Each number is 200 + 30 x the weight over its row's rms, rounded and kept within 0 to 999. Layers, rows and columns count from 0. The size before them is the row's rms in percent of the matrix's.

# o: layer 5 attention output (transposed), 128x128, rms 0.41, rows 94-95,125-127, columns 0-127
# v: layer 5 attention value, 64x128, rms 0.291, rows 62-63, columns 0-127
# gate: layer 5 MLP gate, 256x128, rms 0.404, rows 0-15, columns 0-127
# up: layer 5 MLP up, 256x128, rms 0.426, rows 0-15, columns 0-127
# down: layer 5 MLP down (transposed), 256x128, rms 0.407, rows 0-14, columns 0-127
o125,100,226,178,182,209,178,216,205,243,180,229,238,207,166,198,239,193,223,220,195,111,156,184,122,200,164,212,159,157,239,221,237,239,178,209,209,209,220,211,193,206,219,183,201,217,208,219,242,174,222,240,192,244,193,149,207,178,249,171,262,193,226,248,188,228,193,159,153,209,226,230,250,186,209,212,237,207,238,208,190,241,194,209,227,206,244,213,201,236,252,164,217,220,221,151,181,212,184,254,195,201,220,205,212,183,223,208,209,172,229,206,144,187,191,152,222,216,141,291,174,173,170,193,219,220,172,212,175,183
v62,090,139,196,181,177,208,192,170,167,129,218,169,223,221,173,240,202,157,203,181,171,248,230,283,170,192,162,177,183,144,192,189,214,205,204,202,194,195,190,190,161,162,217,190,179,208,179,200,212,222,215,195,201,168,170,195,213,222,184,173,128,241,222,179,238,182,201,179,194,200,222,199,210,274,202,204,219,228,219,240,218,232,191,192,202,190,221,194,127,181,239,222,212,188,212,227,163,262,195,186,260,185,253,226,208,200,246,155,196,183,148,183,193,236,198,180,171,156,242,262,199,173,210,215,221,238,128,163,197
o94,095,237,211,174,209,190,181,171,164,171,183,188,238,226,175,218,160,189,151,204,182,192,210,221,218,180,241,161,170,215,164,244,216,189,199,212,181,184,236,220,180,140,185,220,231,212,148,200,225,242,151,192,216,255,231,249,279,159,196,171,240,204,197,199,212,196,243,126,190,252,204,226,204,210,221,231,200,190,224,181,230,218,259,184,181,198,194,176,196,169,222,283,205,223,238,209,172,236,228,182,203,176,219,206,223,173,284,200,180,194,202,200,235,201,217,151,200,124,148,191,216,209,231,204,199,227,156,209,189
o126,090,201,253,256,160,221,235,192,152,151,196,263,184,219,221,221,184,231,223,186,187,184,184,206,189,216,169,245,172,208,180,191,165,178,181,181,176,164,182,195,210,211,224,219,196,229,191,191,183,195,183,241,183,148,246,148,154,200,170,193,155,176,174,178,257,172,159,148,163,182,222,264,200,199,146,248,201,245,234,208,202,183,183,205,126,222,209,252,216,190,181,168,187,215,213,185,215,168,201,196,212,196,206,166,168,214,138,216,169,250,249,236,192,211,251,214,198,224,160,240,174,150,196,230,231,164,234,192,194
v63,091,236,157,125,183,134,163,156,196,184,177,217,259,255,203,162,186,178,240,195,182,173,210,188,218,247,163,210,208,227,184,237,175,185,186,199,182,211,182,207,152,191,180,181,212,218,160,204,155,262,189,209,235,191,231,207,171,251,221,130,148,144,160,226,239,212,216,170,188,205,151,169,201,210,189,166,199,250,206,195,210,252,162,218,223,195,138,199,233,238,239,225,220,159,159,187,214,218,253,188,206,212,169,238,186,179,213,183,200,172,218,206,155,216,181,230,216,206,216,222,235,233,191,169,187,207,169,237,191
o95,085,206,193,239,209,185,225,256,169,153,194,211,204,264,273,203,153,224,219,238,172,212,200,217,174,193,218,199,136,244,241,204,182,231,233,156,212,208,249,185,203,236,223,155,191,227,167,191,168,217,234,230,228,193,209,209,250,177,208,185,168,226,205,209,230,256,211,205,230,243,237,133,194,239,170,212,217,191,171,157,207,207,222,223,168,165,162,206,213,223,195,247,187,140,190,239,200,232,221,156,128,250,195,169,229,182,138,210,154,190,192,211,174,231,226,184,222,243,195,163,233,196,213,202,210,214,216,200,182
o127,097,197,135,248,153,156,223,148,194,205,204,181,234,166,199,179,147,215,142,216,248,169,220,198,143,204,143,232,251,168,135,239,229,150,200,178,210,228,175,248,155,150,209,217,230,200,210,221,211,159,202,218,205,221,250,222,225,195,207,184,193,183,221,193,208,201,187,186,249,172,195,208,234,190,212,160,128,243,220,197,217,180,206,180,202,228,258,165,195,195,179,204,197,238,163,217,209,193,190,184,205,223,222,160,194,223,216,189,242,219,190,212,249,195,210,224,242,159,234,221,220,233,226,205,192,185,265,142,177
gate0,107,254,221,232,259,213,237,223,185,202,235,198,196,172,174,188,228,179,224,180,166,185,154,194,188,205,235,204,140,163,187,221,175,171,230,197,201,192,257,223,200,206,194,194,243,181,172,244,268,117,170,254,205,205,213,201,192,168,213,178,165,209,211,196,264,177,219,174,273,222,214,205,231,221,193,183,257,220,149,171,214,238,233,213,215,194,188,223,192,172,201,197,187,233,140,237,202,191,174,205,149,192,179,201,171,151,146,208,170,185,153,245,151,257,185,166,200,189,208,210,179,208,239,223,148,192,206,202,196
up0,106,209,275,157,167,190,247,198,181,241,186,177,189,256,187,192,210,223,171,211,144,178,206,235,184,197,266,253,160,184,154,166,207,257,195,211,273,246,197,185,217,233,198,189,191,208,193,242,206,153,211,244,201,190,183,190,217,205,179,200,234,227,248,239,141,217,233,212,176,167,161,195,191,183,228,223,215,215,231,230,187,240,219,205,222,234,210,223,161,199,167,157,196,198,263,263,205,221,225,196,206,200,244,220,201,188,230,199,138,184,190,185,210,222,183,216,263,202,204,143,220,219,176,228,236,179,207,253,184
down0,103,141,240,205,214,205,222,197,173,273,161,173,207,224,181,188,220,200,236,155,186,248,166,198,196,176,242,170,204,233,196,230,214,194,206,133,193,207,202,197,188,132,224,237,235,263,195,218,196,112,248,174,174,225,240,217,230,236,193,208,245,230,170,222,162,226,124,232,228,238,196,180,161,181,145,177,235,235,174,156,219,187,188,219,251,196,173,254,208,192,193,227,196,210,202,246,238,198,218,216,216,164,204,253,192,195,211,215,235,206,183,212,217,187,180,248,216,200,194,207,169,200,191,178,163,225,176,220,174
gate1,089,195,178,178,193,154,164,200,178,219,208,223,179,183,180,216,181,162,260,181,170,220,201,223,204,177,143,221,179,220,210,196,203,262,241,212,157,180,193,148,187,213,175,180,196,199,197,211,211,195,208,221,208,223,212,180,197,130,197,172,229,225,176,220,176,260,188,237,196,109,181,162,205,238,212,184,156,195,207,249,209,143,188,167,174,150,252,159,229,253,205,223,182,209,210,223,176,199,145,195,209,219,185,177,229,170,212,130,226,144,212,211,198,159,209,225,227,231,147,186,220,261,215,183,186,205,273,204,231
up1,096,206,223,194,188,168,203,191,156,225,148,213,143,211,253,239,151,197,177,221,196,210,195,188,236,183,195,167,201,230,247,164,159,229,235,210,193,164,143,219,204,166,188,185,166,166,183,252,202,165,234,233,219,217,189,235,220,203,235,205,240,225,198,214,181,158,213,210,159,187,179,211,171,198,155,159,180,210,185,267,260,207,192,187,232,182,208,134,261,179,210,168,209,220,234,229,219,262,163,217,217,214,177,223,255,244,171,241,205,156,198,199,167,175,209,169,222,225,172,244,170,183,244,172,197,203,201,175,262
down1,096,203,241,197,193,205,224,253,182,217,199,158,200,187,178,160,193,211,207,249,225,223,146,176,163,197,169,214,186,220,201,241,223,251,178,173,183,228,194,260,142,250,233,265,188,196,241,213,197,219,207,212,171,200,223,147,217,251,155,187,226,242,220,217,164,190,193,172,220,107,213,226,191,177,174,214,246,215,167,196,167,204,201,216,164,265,256,268,145,231,213,212,192,223,172,201,220,170,244,207,193,217,215,159,175,162,198,213,187,199,188,180,235,218,258,218,232,182,241,229,190,190,210,174,195,207,228,227,184
gate2,097,179,182,220,181,221,167,225,204,152,131,214,199,166,225,180,206,261,185,236,177,287,215,205,209,225,237,197,203,205,186,215,216,235,207,170,180,147,258,218,218,237,235,268,187,246,256,164,219,192,208,210,192,203,198,217,218,226,233,135,222,222,216,229,180,171,202,212,247,247,237,208,181,174,188,221,178,146,167,171,188,235,191,229,251,236,179,192,238,204,224,203,198,260,193,176,174,224,130,214,181,211,197,253,178,216,186,207,242,229,170,205,184,254,186,175,189,198,196,168,203,232,225,221,166,170,239,196,172
up2,099,170,190,226,193,136,212,180,160,153,170,204,184,263,228,201,182,241,211,170,205,217,197,187,228,162,210,252,219,254,230,226,148,233,239,210,235,175,267,249,229,193,252,182,218,217,212,204,202,263,173,197,230,206,198,163,246,155,235,239,214,251,224,166,232,139,175,210,214,141,207,202,220,170,204,190,187,162,238,211,217,207,219,165,188,178,200,179,181,217,241,219,208,172,153,223,187,235,252,240,224,246,182,208,221,140,202,220,188,165,224,216,217,201,203,192,241,233,217,167,236,166,238,173,219,187,207,186,202
down2,101,183,214,156,207,132,188,203,208,161,205,153,165,184,219,147,177,226,217,168,169,163,227,174,191,188,182,233,180,226,155,244,258,245,208,185,165,184,216,204,191,167,200,220,237,178,196,148,232,165,208,215,212,188,226,223,211,249,173,197,207,208,215,172,190,209,147,173,223,219,211,174,186,184,220,159,187,189,173,153,192,225,212,229,241,167,234,163,223,209,183,220,191,233,140,228,205,188,142,173,169,141,193,233,196,152,248,232,152,142,210,128,195,257,215,199,195,198,176,217,169,199,157,242,207,165,156,192,174
gate3,099,179,237,165,182,215,129,170,163,145,173,207,202,139,170,160,291,204,222,156,221,217,178,198,198,188,255,204,186,209,137,167,225,173,152,211,223,224,258,198,194,200,190,215,249,198,212,222,207,189,152,184,209,194,203,179,222,211,220,183,128,225,256,217,166,219,196,193,238,177,232,217,288,193,158,203,179,183,186,222,144,153,215,237,173,177,179,231,173,208,178,175,214,218,239,229,199,211,192,195,197,208,254,232,201,189,213,177,241,260,191,176,192,245,172,196,201,220,227,206,188,219,204,171,165,198,210,212,194
up3,100,238,157,212,209,217,224,226,239,205,226,204,138,225,187,253,144,187,149,275,232,196,195,182,161,194,220,207,191,217,242,197,182,220,184,201,174,171,214,185,205,208,223,187,208,214,187,203,198,207,179,115,220,196,221,225,176,205,136,199,236,221,175,224,178,167,219,267,190,237,178,211,175,186,183,259,186,215,207,193,176,213,192,161,182,224,222,218,170,222,206,204,217,198,220,185,230,152,200,272,213,162,162,161,205,170,153,233,148,200,176,220,179,242,252,252,213,219,253,220,218,140,168,214,252,218,200,167,231
down3,106,221,207,190,225,171,180,241,192,216,272,207,152,193,151,204,212,188,239,177,182,211,131,171,172,239,182,223,166,178,180,162,212,173,217,197,217,173,171,204,201,143,225,204,239,192,223,190,237,186,199,193,134,185,200,216,222,206,245,197,182,198,194,229,205,216,239,160,204,203,211,192,230,277,207,218,200,152,210,202,267,144,166,246,182,210,209,237,195,181,172,253,212,179,178,172,249,235,144,208,179,158,230,190,168,204,222,146,162,181,179,247,215,195,193,181,164,174,239,192,146,169,226,245,240,163,164,192,193
gate4,097,220,202,206,230,225,199,201,193,226,231,213,162,197,167,232,143,158,232,171,183,188,214,247,224,213,208,216,186,200,190,164,191,199,209,184,172,258,166,232,184,306,182,184,167,227,208,180,161,222,171,212,186,204,176,241,189,166,227,164,182,184,193,168,195,222,197,126,195,127,190,196,202,191,149,204,180,173,242,135,194,223,187,196,256,218,203,161,159,228,149,238,231,191,210,190,198,202,175,205,227,198,239,176,204,127,217,194,158,226,197,169,155,170,219,191,201,266,195,251,179,185,180,172,206,189,167,161,240
up4,101,175,223,223,204,187,221,248,205,241,243,198,194,155,205,201,199,174,185,194,146,188,191,279,210,223,183,187,167,204,196,181,172,235,180,152,228,220,182,186,288,187,166,180,234,118,248,185,185,247,185,194,181,228,180,171,143,234,150,209,220,174,221,195,232,158,188,218,214,236,178,185,232,176,191,193,198,192,222,158,219,144,219,181,212,196,156,225,157,213,203,183,198,218,182,153,227,173,172,254,138,202,173,230,195,186,225,224,140,174,201,202,178,196,260,226,209,166,166,207,218,212,192,196,185,269,188,202,237
down4,097,239,242,180,192,207,219,213,187,188,220,178,149,144,153,238,215,196,213,185,190,150,210,259,243,221,254,159,227,237,167,221,215,224,237,182,241,156,240,186,156,189,225,195,198,196,169,199,162,216,264,193,246,126,174,179,168,207,219,153,228,228,162,209,232,183,183,176,203,193,178,201,150,150,202,178,273,177,187,192,175,232,206,201,198,238,254,187,179,236,214,214,183,271,198,202,195,208,160,181,197,224,200,172,152,210,184,216,241,209,212,210,140,211,202,177,187,237,249,179,226,179,223,171,186,229,218,218,174
gate5,103,204,196,155,191,189,254,180,215,173,184,189,158,244,179,252,175,218,215,164,164,171,248,173,154,214,223,188,212,211,114,181,191,229,190,224,238,182,189,211,202,195,149,175,194,187,181,165,255,219,189,208,171,215,259,198,186,234,144,165,214,212,226,182,216,218,243,238,204,148,189,186,200,199,211,222,158,156,194,166,191,193,212,245,233,194,174,175,169,168,184,260,227,164,255,181,219,178,201,205,177,173,266,186,208,218,218,210,199,249,229,238,256,184,225,194,154,156,204,236,182,207,249,172,182,213,264,171,203
up5,101,162,178,209,179,194,172,198,185,183,188,193,215,220,219,134,211,204,217,175,192,175,200,141,187,253,206,196,202,185,252,196,207,173,179,161,211,182,191,148,195,174,218,204,175,164,192,167,220,185,198,227,155,227,211,239,224,178,161,249,195,239,234,140,148,233,209,95,132,203,244,229,218,252,230,174,236,214,178,249,248,200,207,244,239,233,207,192,216,188,189,214,224,207,250,191,184,205,246,185,201,211,171,190,221,201,187,201,272,203,175,179,203,235,201,204,217,175,119,186,197,249,193,217,184,167,199,178,237
down5,100,224,248,200,240,250,177,172,172,173,212,192,137,166,162,207,239,226,155,237,252,194,184,213,231,209,177,212,230,242,245,225,167,219,222,170,187,174,217,214,182,194,238,166,147,203,164,211,207,163,118,127,226,198,208,163,212,280,222,222,173,227,203,229,185,194,221,183,196,188,197,172,185,218,184,181,249,255,179,199,215,168,188,198,208,231,247,191,252,193,206,179,207,189,185,217,181,204,228,205,158,241,188,217,207,194,165,191,168,182,177,207,131,239,198,208,194,245,201,144,154,205,151,208,161,205,156,198,180
gate6,104,166,203,202,186,195,198,199,246,197,164,178,175,179,231,196,164,226,153,155,221,196,204,227,148,171,218,236,204,254,223,177,220,224,198,171,200,218,220,198,210,178,166,212,159,198,133,187,240,232,186,222,191,196,202,184,178,167,268,166,180,215,232,195,299,182,189,259,223,163,193,188,225,176,230,253,151,226,188,227,211,238,245,184,195,184,243,213,188,224,161,159,205,234,251,227,254,183,195,237,183,194,237,224,188,181,227,241,218,225,221,224,216,206,246,229,176,183,208,182,215,293,221,232,237,177,195,199,187
up6,103,227,227,216,206,186,220,173,188,158,189,244,189,162,185,162,219,273,140,192,219,183,227,175,207,179,190,184,203,228,254,224,235,242,184,197,223,178,180,147,153,162,231,254,150,218,174,196,217,191,198,163,210,151,214,190,208,219,190,201,161,186,205,213,235,188,139,240,224,175,189,226,285,247,193,185,214,221,220,226,258,147,239,198,178,181,186,246,191,217,204,220,216,140,221,180,197,188,216,210,223,167,207,140,212,223,214,198,208,179,208,208,212,191,167,228,263,204,157,257,230,204,166,212,199,174,200,158,256
down6,102,175,283,184,195,162,151,214,236,232,199,175,231,253,182,260,185,163,202,166,162,203,202,158,216,205,188,230,260,154,242,186,230,182,256,189,192,211,209,210,196,204,135,205,198,167,194,228,237,202,171,149,158,193,183,192,222,193,195,213,204,197,146,225,255,228,203,149,244,201,181,141,154,196,230,207,212,239,250,178,192,221,154,209,168,206,160,197,133,178,199,171,207,197,220,172,207,195,184,198,182,171,187,200,137,203,205,163,243,191,162,200,146,218,210,207,185,197,176,241,204,190,231,147,165,238,198,188,205
gate7,096,168,169,228,185,245,192,194,191,221,179,195,216,179,190,225,222,175,230,209,210,210,203,195,252,217,147,162,190,171,193,189,233,188,186,198,307,179,188,146,187,166,219,240,166,258,201,182,224,238,270,227,215,241,225,225,183,210,188,158,193,156,214,169,231,200,220,156,188,208,178,206,249,170,217,220,171,213,173,231,221,197,195,177,195,253,264,190,189,197,212,196,222,250,235,257,251,202,126,205,194,216,177,183,175,180,212,213,224,185,265,173,148,177,193,183,203,263,208,190,213,233,216,207,180,181,191,144,186
up7,095,197,178,258,199,160,196,216,165,190,205,205,190,199,224,121,230,193,226,207,206,185,167,186,170,162,178,190,165,210,178,198,159,212,209,193,258,194,196,198,205,242,211,227,208,220,188,189,179,237,215,247,221,222,209,206,186,133,182,194,194,200,215,217,245,183,189,168,180,203,140,244,241,222,223,206,154,234,197,194,235,216,214,228,172,163,207,230,183,220,203,250,186,250,185,277,150,190,162,210,186,184,198,198,122,220,185,202,187,166,278,242,141,169,223,166,149,181,195,166,177,218,204,257,219,229,181,149,235
down7,098,221,236,205,207,181,161,154,203,159,176,244,190,168,248,168,241,219,111,206,177,217,231,185,189,181,157,145,208,230,211,213,168,191,182,231,251,220,199,191,218,217,152,217,142,177,246,210,185,182,223,215,270,241,179,218,165,156,187,177,171,208,169,142,182,183,233,196,213,165,181,231,202,226,209,209,163,169,175,197,183,221,243,225,174,152,208,168,220,180,159,211,216,195,194,268,209,205,167,243,191,210,228,184,232,207,193,200,216,182,182,185,173,163,193,135,246,258,264,192,198,201,173,206,250,202,204,225,217
gate8,096,209,207,196,177,231,209,203,240,210,185,157,184,219,176,259,157,170,186,233,221,217,220,209,219,217,247,198,213,205,197,216,221,268,190,202,214,261,178,141,231,203,210,191,169,175,183,190,199,203,188,167,228,242,231,213,193,238,203,178,203,133,204,225,199,216,240,187,166,183,139,171,195,216,247,203,159,212,143,275,241,216,215,196,244,198,281,194,179,207,170,191,172,227,245,180,242,192,164,195,217,219,221,210,145,208,184,197,258,129,161,190,194,202,269,193,206,197,144,177,208,214,219,203,253,216,181,182,204
up8,103,102,196,232,206,234,162,226,215,185,172,177,213,173,222,156,251,188,251,200,219,169,170,234,194,229,227,171,173,216,231,151,212,207,232,190,194,229,169,197,192,222,246,207,116,203,185,221,248,168,152,179,203,185,225,247,193,226,201,180,192,237,134,179,215,207,207,197,236,191,157,150,202,235,160,212,238,213,228,182,237,212,221,160,164,232,221,167,183,231,214,226,242,213,217,214,159,201,229,243,147,205,218,211,215,229,165,215,241,214,167,173,176,237,225,235,157,186,152,216,206,208,208,198,183,210,228,154,233
down8,099,227,188,184,225,188,197,202,172,148,211,204,135,220,124,216,257,173,179,185,220,217,162,158,196,262,148,191,191,238,241,237,189,175,183,140,222,192,200,198,229,182,187,231,137,211,159,201,169,226,191,188,186,199,210,212,175,199,219,202,196,191,170,215,191,267,178,230,176,184,265,193,171,148,205,116,224,236,184,176,213,172,198,197,225,174,170,209,193,210,196,178,182,210,182,249,194,212,177,179,220,212,244,131,186,206,214,176,208,175,183,182,149,205,257,223,220,197,202,146,236,195,203,240,252,224,159,196,242
gate9,095,189,246,232,190,238,171,205,194,222,213,172,197,204,177,140,181,251,238,140,225,201,287,221,177,193,211,186,152,215,214,156,243,215,198,219,210,194,212,256,130,248,198,170,223,191,234,207,182,233,142,232,200,244,240,161,184,233,197,248,168,204,172,222,175,228,214,222,185,188,207,222,187,214,196,197,234,144,184,173,269,186,175,203,202,201,208,211,236,215,183,173,199,232,203,224,182,222,133,189,166,216,165,238,186,204,214,151,242,244,232,227,187,197,233,161,171,207,134,203,148,192,186,209,212,216,191,181,222
up9,098,263,173,196,168,207,243,213,206,265,152,192,231,161,219,245,176,202,180,213,261,170,162,193,185,239,240,233,173,183,218,204,262,192,224,205,177,145,217,180,238,203,185,244,214,211,164,195,219,170,218,167,208,236,181,201,185,170,166,189,189,215,219,168,215,190,263,206,128,247,198,178,218,161,196,182,159,150,179,209,169,185,178,209,163,248,176,238,166,192,196,200,196,222,212,174,243,195,251,210,130,203,172,200,180,192,174,154,169,222,226,170,193,233,166,219,154,175,181,162,218,244,215,197,177,225,250,236,203
down9,095,257,208,192,249,166,194,193,178,204,207,219,203,205,203,172,247,254,171,175,178,180,233,171,237,124,195,180,243,200,220,204,176,213,174,246,195,184,148,232,214,219,197,174,194,193,234,222,224,244,170,154,188,184,286,232,215,216,184,198,240,189,162,174,144,194,231,248,215,150,166,206,252,270,218,226,215,235,244,231,196,216,159,215,206,172,202,185,202,154,223,176,211,179,151,180,143,200,173,231,231,209,224,264,233,206,251,222,198,200,185,190,170,179,174,203,237,182,225,206,198,200,241,170,196,181,205,171,231
gate10,102,202,189,181,183,239,238,196,214,215,213,201,179,159,164,197,181,179,254,191,184,184,174,219,201,200,232,173,155,167,200,211,153,206,189,145,229,165,216,219,222,200,196,200,224,225,202,186,203,176,210,237,261,264,272,202,179,194,217,162,159,215,189,208,192,173,203,222,160,285,207,199,168,257,208,237,235,245,165,220,195,171,228,224,157,182,221,200,213,206,158,198,204,216,223,251,245,191,122,218,193,203,176,219,191,197,277,214,233,287,217,204,172,239,188,245,230,179,179,218,201,225,188,186,158,249,193,199,190
up10,104,201,151,253,243,227,211,240,223,204,218,213,171,241,184,203,215,187,213,194,201,167,171,177,203,157,203,239,205,181,175,184,229,202,224,220,155,213,192,196,243,243,168,198,232,238,246,198,206,154,155,222,217,232,147,281,181,178,187,196,222,274,141,181,196,223,238,97,187,225,202,230,195,224,180,198,256,215,215,203,156,251,212,172,203,221,164,278,226,199,246,202,211,191,208,204,247,195,217,190,190,206,205,216,226,226,222,207,212,219,224,191,228,177,150,247,180,201,207,236,229,177,193,234,188,155,177,183,195
down10,103,250,223,173,245,238,205,217,215,229,179,213,147,202,236,181,186,206,233,195,207,167,131,218,266,174,173,269,176,241,210,225,147,219,179,190,203,159,237,254,231,242,262,237,208,227,259,213,202,157,176,197,196,211,198,213,173,201,181,203,176,195,187,180,180,202,258,250,160,147,198,247,183,254,221,221,199,260,186,227,189,196,237,230,171,231,191,194,162,197,219,173,206,194,173,199,233,226,199,248,137,202,175,201,223,193,167,214,192,215,187,191,161,204,206,256,215,173,162,190,225,177,191,180,156,198,207,243,219
gate11,095,167,225,204,228,165,188,197,183,182,233,181,251,173,213,197,203,195,177,215,194,177,238,208,212,212,207,187,175,180,232,222,175,160,184,209,200,178,200,190,247,235,155,239,175,185,185,179,223,154,230,188,193,183,245,146,254,197,201,204,153,164,161,168,153,220,180,180,190,179,221,184,118,203,259,206,185,212,161,189,164,185,203,229,221,209,231,233,226,248,183,311,189,237,274,139,235,247,213,183,185,160,247,205,228,159,219,201,213,157,232,217,163,212,205,234,195,194,174,225,187,204,208,227,212,218,226,239,180
up11,101,182,167,201,218,179,230,184,204,217,178,207,209,216,211,161,177,236,163,158,198,187,193,174,213,212,242,211,226,175,174,235,227,157,210,197,162,186,223,199,189,225,141,167,177,207,228,187,220,252,231,217,226,156,198,242,233,184,167,143,206,256,193,221,165,226,253,219,171,245,264,189,180,202,193,186,231,223,156,230,182,175,137,188,179,182,228,194,234,188,163,159,186,184,192,202,235,205,231,221,130,230,275,267,216,207,157,191,226,195,175,154,236,143,198,171,174,176,189,142,166,198,165,184,228,217,229,198,182
down11,099,151,125,183,173,206,223,179,185,187,194,175,151,163,196,194,171,192,199,184,176,180,175,198,183,164,194,213,197,170,157,235,162,166,173,238,205,233,185,199,161,163,207,190,218,175,177,198,186,164,148,239,202,168,150,247,161,192,159,153,260,210,222,180,182,169,170,197,198,200,222,196,203,184,232,224,225,224,206,201,229,140,192,230,189,128,170,177,208,208,218,222,197,175,188,186,179,173,158,240,234,175,197,220,196,256,164,176,219,173,201,204,240,191,182,246,178,204,207,211,194,150,317,209,189,151,240,174,173
gate12,104,180,219,238,225,223,205,227,196,200,171,194,220,191,174,215,156,156,190,168,227,226,255,230,241,165,220,195,208,206,179,217,212,183,160,160,207,242,253,201,241,242,199,132,193,209,201,255,180,201,176,178,232,138,226,168,232,222,206,240,229,158,198,193,214,186,157,213,195,169,257,208,168,152,218,247,233,248,197,209,236,236,168,153,198,219,193,167,215,210,173,191,211,167,206,224,177,200,166,211,182,264,177,218,201,200,221,190,170,236,175,273,195,168,206,283,209,198,219,150,215,199,241,202,167,135,215,214,190
up12,104,186,234,272,145,194,255,246,199,191,247,176,257,166,230,209,224,183,160,168,229,198,172,191,230,236,234,200,214,190,223,196,242,175,190,193,179,274,207,188,185,200,249,195,150,180,127,187,155,216,186,225,168,222,215,191,163,186,220,199,240,115,170,210,190,162,198,203,177,198,248,153,235,171,186,196,188,189,223,138,239,182,154,186,205,181,192,167,191,172,178,222,233,219,240,142,164,183,195,210,213,201,165,180,178,173,214,245,208,228,172,208,173,219,237,220,192,183,221,200,182,209,158,230,205,191,199,163,244
down12,098,201,179,192,249,178,240,225,193,171,264,227,206,170,263,203,205,200,134,206,187,221,194,240,228,227,221,215,149,141,191,171,221,210,196,216,227,186,152,227,175,193,183,186,197,126,163,187,186,162,183,139,206,217,176,205,256,182,188,168,182,211,237,160,259,201,188,233,248,156,188,217,209,171,222,210,220,227,205,208,216,244,206,137,221,226,193,218,138,200,193,182,196,195,201,196,230,138,203,186,255,129,185,177,234,149,227,246,203,226,214,159,224,229,217,223,197,198,221,204,183,191,163,243,168,223,225,214,204
gate13,096,177,198,164,180,253,201,202,176,213,222,223,198,204,166,153,181,202,198,180,143,139,209,216,183,211,228,214,204,138,206,187,195,135,184,191,253,205,149,225,197,168,189,233,194,214,217,200,164,195,159,178,232,186,270,180,193,182,170,189,187,176,154,224,198,168,121,281,236,192,205,218,199,231,225,169,232,237,212,224,176,225,228,154,159,200,209,225,219,230,171,191,195,203,210,153,209,172,217,280,189,180,197,247,141,222,188,234,207,233,176,189,227,196,179,223,199,256,230,193,207,149,238,242,215,207,179,192,164
up13,096,227,210,234,226,208,195,194,185,213,235,287,192,191,203,179,203,212,186,184,163,240,257,272,212,176,225,231,235,239,214,238,176,229,221,224,216,226,238,162,189,167,206,209,146,230,264,213,196,181,218,243,181,228,154,181,239,182,219,160,234,211,205,265,186,190,191,186,164,234,184,211,195,159,270,192,196,178,204,199,195,200,212,204,228,247,199,181,180,235,180,187,143,206,191,207,210,182,225,168,213,173,219,189,150,218,218,269,238,153,179,154,167,212,240,195,217,193,195,231,225,204,206,219,211,244,215,110,209
down13,100,171,169,238,196,208,187,152,186,178,222,167,215,205,247,215,254,283,203,209,130,250,185,229,198,232,193,235,236,200,168,194,202,193,164,239,188,230,149,177,259,154,202,160,183,231,186,256,196,215,194,211,206,204,207,185,176,191,190,163,184,185,172,203,279,207,241,189,236,242,200,170,184,251,218,250,184,227,211,204,201,203,203,248,210,146,232,200,208,197,204,220,212,207,207,201,174,200,173,247,154,266,173,195,173,245,240,184,206,212,269,204,167,179,191,151,254,175,191,181,203,211,170,197,214,222,185,152,211
gate14,098,230,181,210,218,180,179,197,200,180,131,170,202,153,149,156,167,183,202,153,191,199,153,201,204,203,156,245,174,208,185,212,199,171,242,201,211,223,203,214,209,233,212,125,233,128,253,186,167,136,205,182,169,213,166,209,189,250,218,224,179,157,208,224,165,214,163,240,175,182,207,205,194,215,162,243,208,168,231,191,193,215,197,156,235,201,198,207,181,157,155,230,201,250,194,225,161,207,232,206,182,221,229,169,197,212,181,178,165,187,205,245,217,241,198,196,277,129,168,228,177,186,201,230,203,193,228,209,269
up14,097,194,179,232,189,173,217,195,204,218,160,191,194,175,178,194,178,178,194,229,191,201,189,184,213,221,193,171,210,130,156,194,184,198,203,233,232,172,225,180,221,199,173,184,222,232,196,186,243,160,226,257,158,179,161,169,220,219,262,182,177,189,236,205,161,199,189,263,169,238,230,210,190,226,193,238,189,180,226,282,161,231,191,236,166,217,181,145,172,183,155,139,211,229,171,205,204,169,243,261,182,207,220,189,151,180,227,205,163,209,245,247,203,192,157,277,242,193,208,198,231,186,159,191,202,187,261,177,155
down14,097,200,171,188,240,183,177,177,220,185,204,247,248,241,188,225,239,213,166,202,244,170,207,197,208,186,243,195,220,189,168,169,171,139,239,210,216,216,235,188,188,191,201,165,163,179,204,225,147,232,179,189,275,236,183,212,251,187,159,185,231,143,190,233,237,204,233,231,151,192,165,155,199,177,243,188,223,195,164,212,209,213,244,213,227,160,199,177,167,166,195,212,185,212,187,255,199,183,215,137,213,221,160,147,149,228,205,168,203,126,155,172,217,212,234,174,180,173,159,163,194,190,221,241,219,188,202,165,155
gate15,102,177,199,131,241,223,176,258,165,208,258,195,183,202,251,206,169,241,202,202,179,220,183,205,208,162,155,283,240,238,185,195,180,196,187,193,235,240,202,185,229,187,186,213,138,148,185,234,187,197,205,173,171,202,226,161,206,197,215,208,196,247,124,161,190,188,231,196,194,176,154,181,189,150,193,226,211,182,167,220,225,220,230,179,246,207,229,221,206,233,207,212,246,201,195,150,183,213,135,178,238,212,180,222,142,243,136,160,179,197,235,191,156,229,253,198,171,220,168,221,198,209,217,214,184,202,171,207,207
up15,103,166,227,206,230,206,213,226,136,172,181,195,179,199,202,196,210,187,241,151,220,189,189,176,176,135,192,153,202,152,169,223,190,155,250,202,170,236,151,251,224,196,252,215,251,120,168,216,192,220,218,193,219,196,259,228,198,221,231,171,184,204,227,245,226,261,218,258,231,187,176,171,216,168,236,209,213,187,186,251,171,190,191,224,208,165,163,143,202,186,232,195,231,212,235,246,195,206,215,159,257,215,135,224,227,208,218,175,213,183,202,206,225,225,227,198,178,217,204,206,139,203,180,200,243,212,241,196,189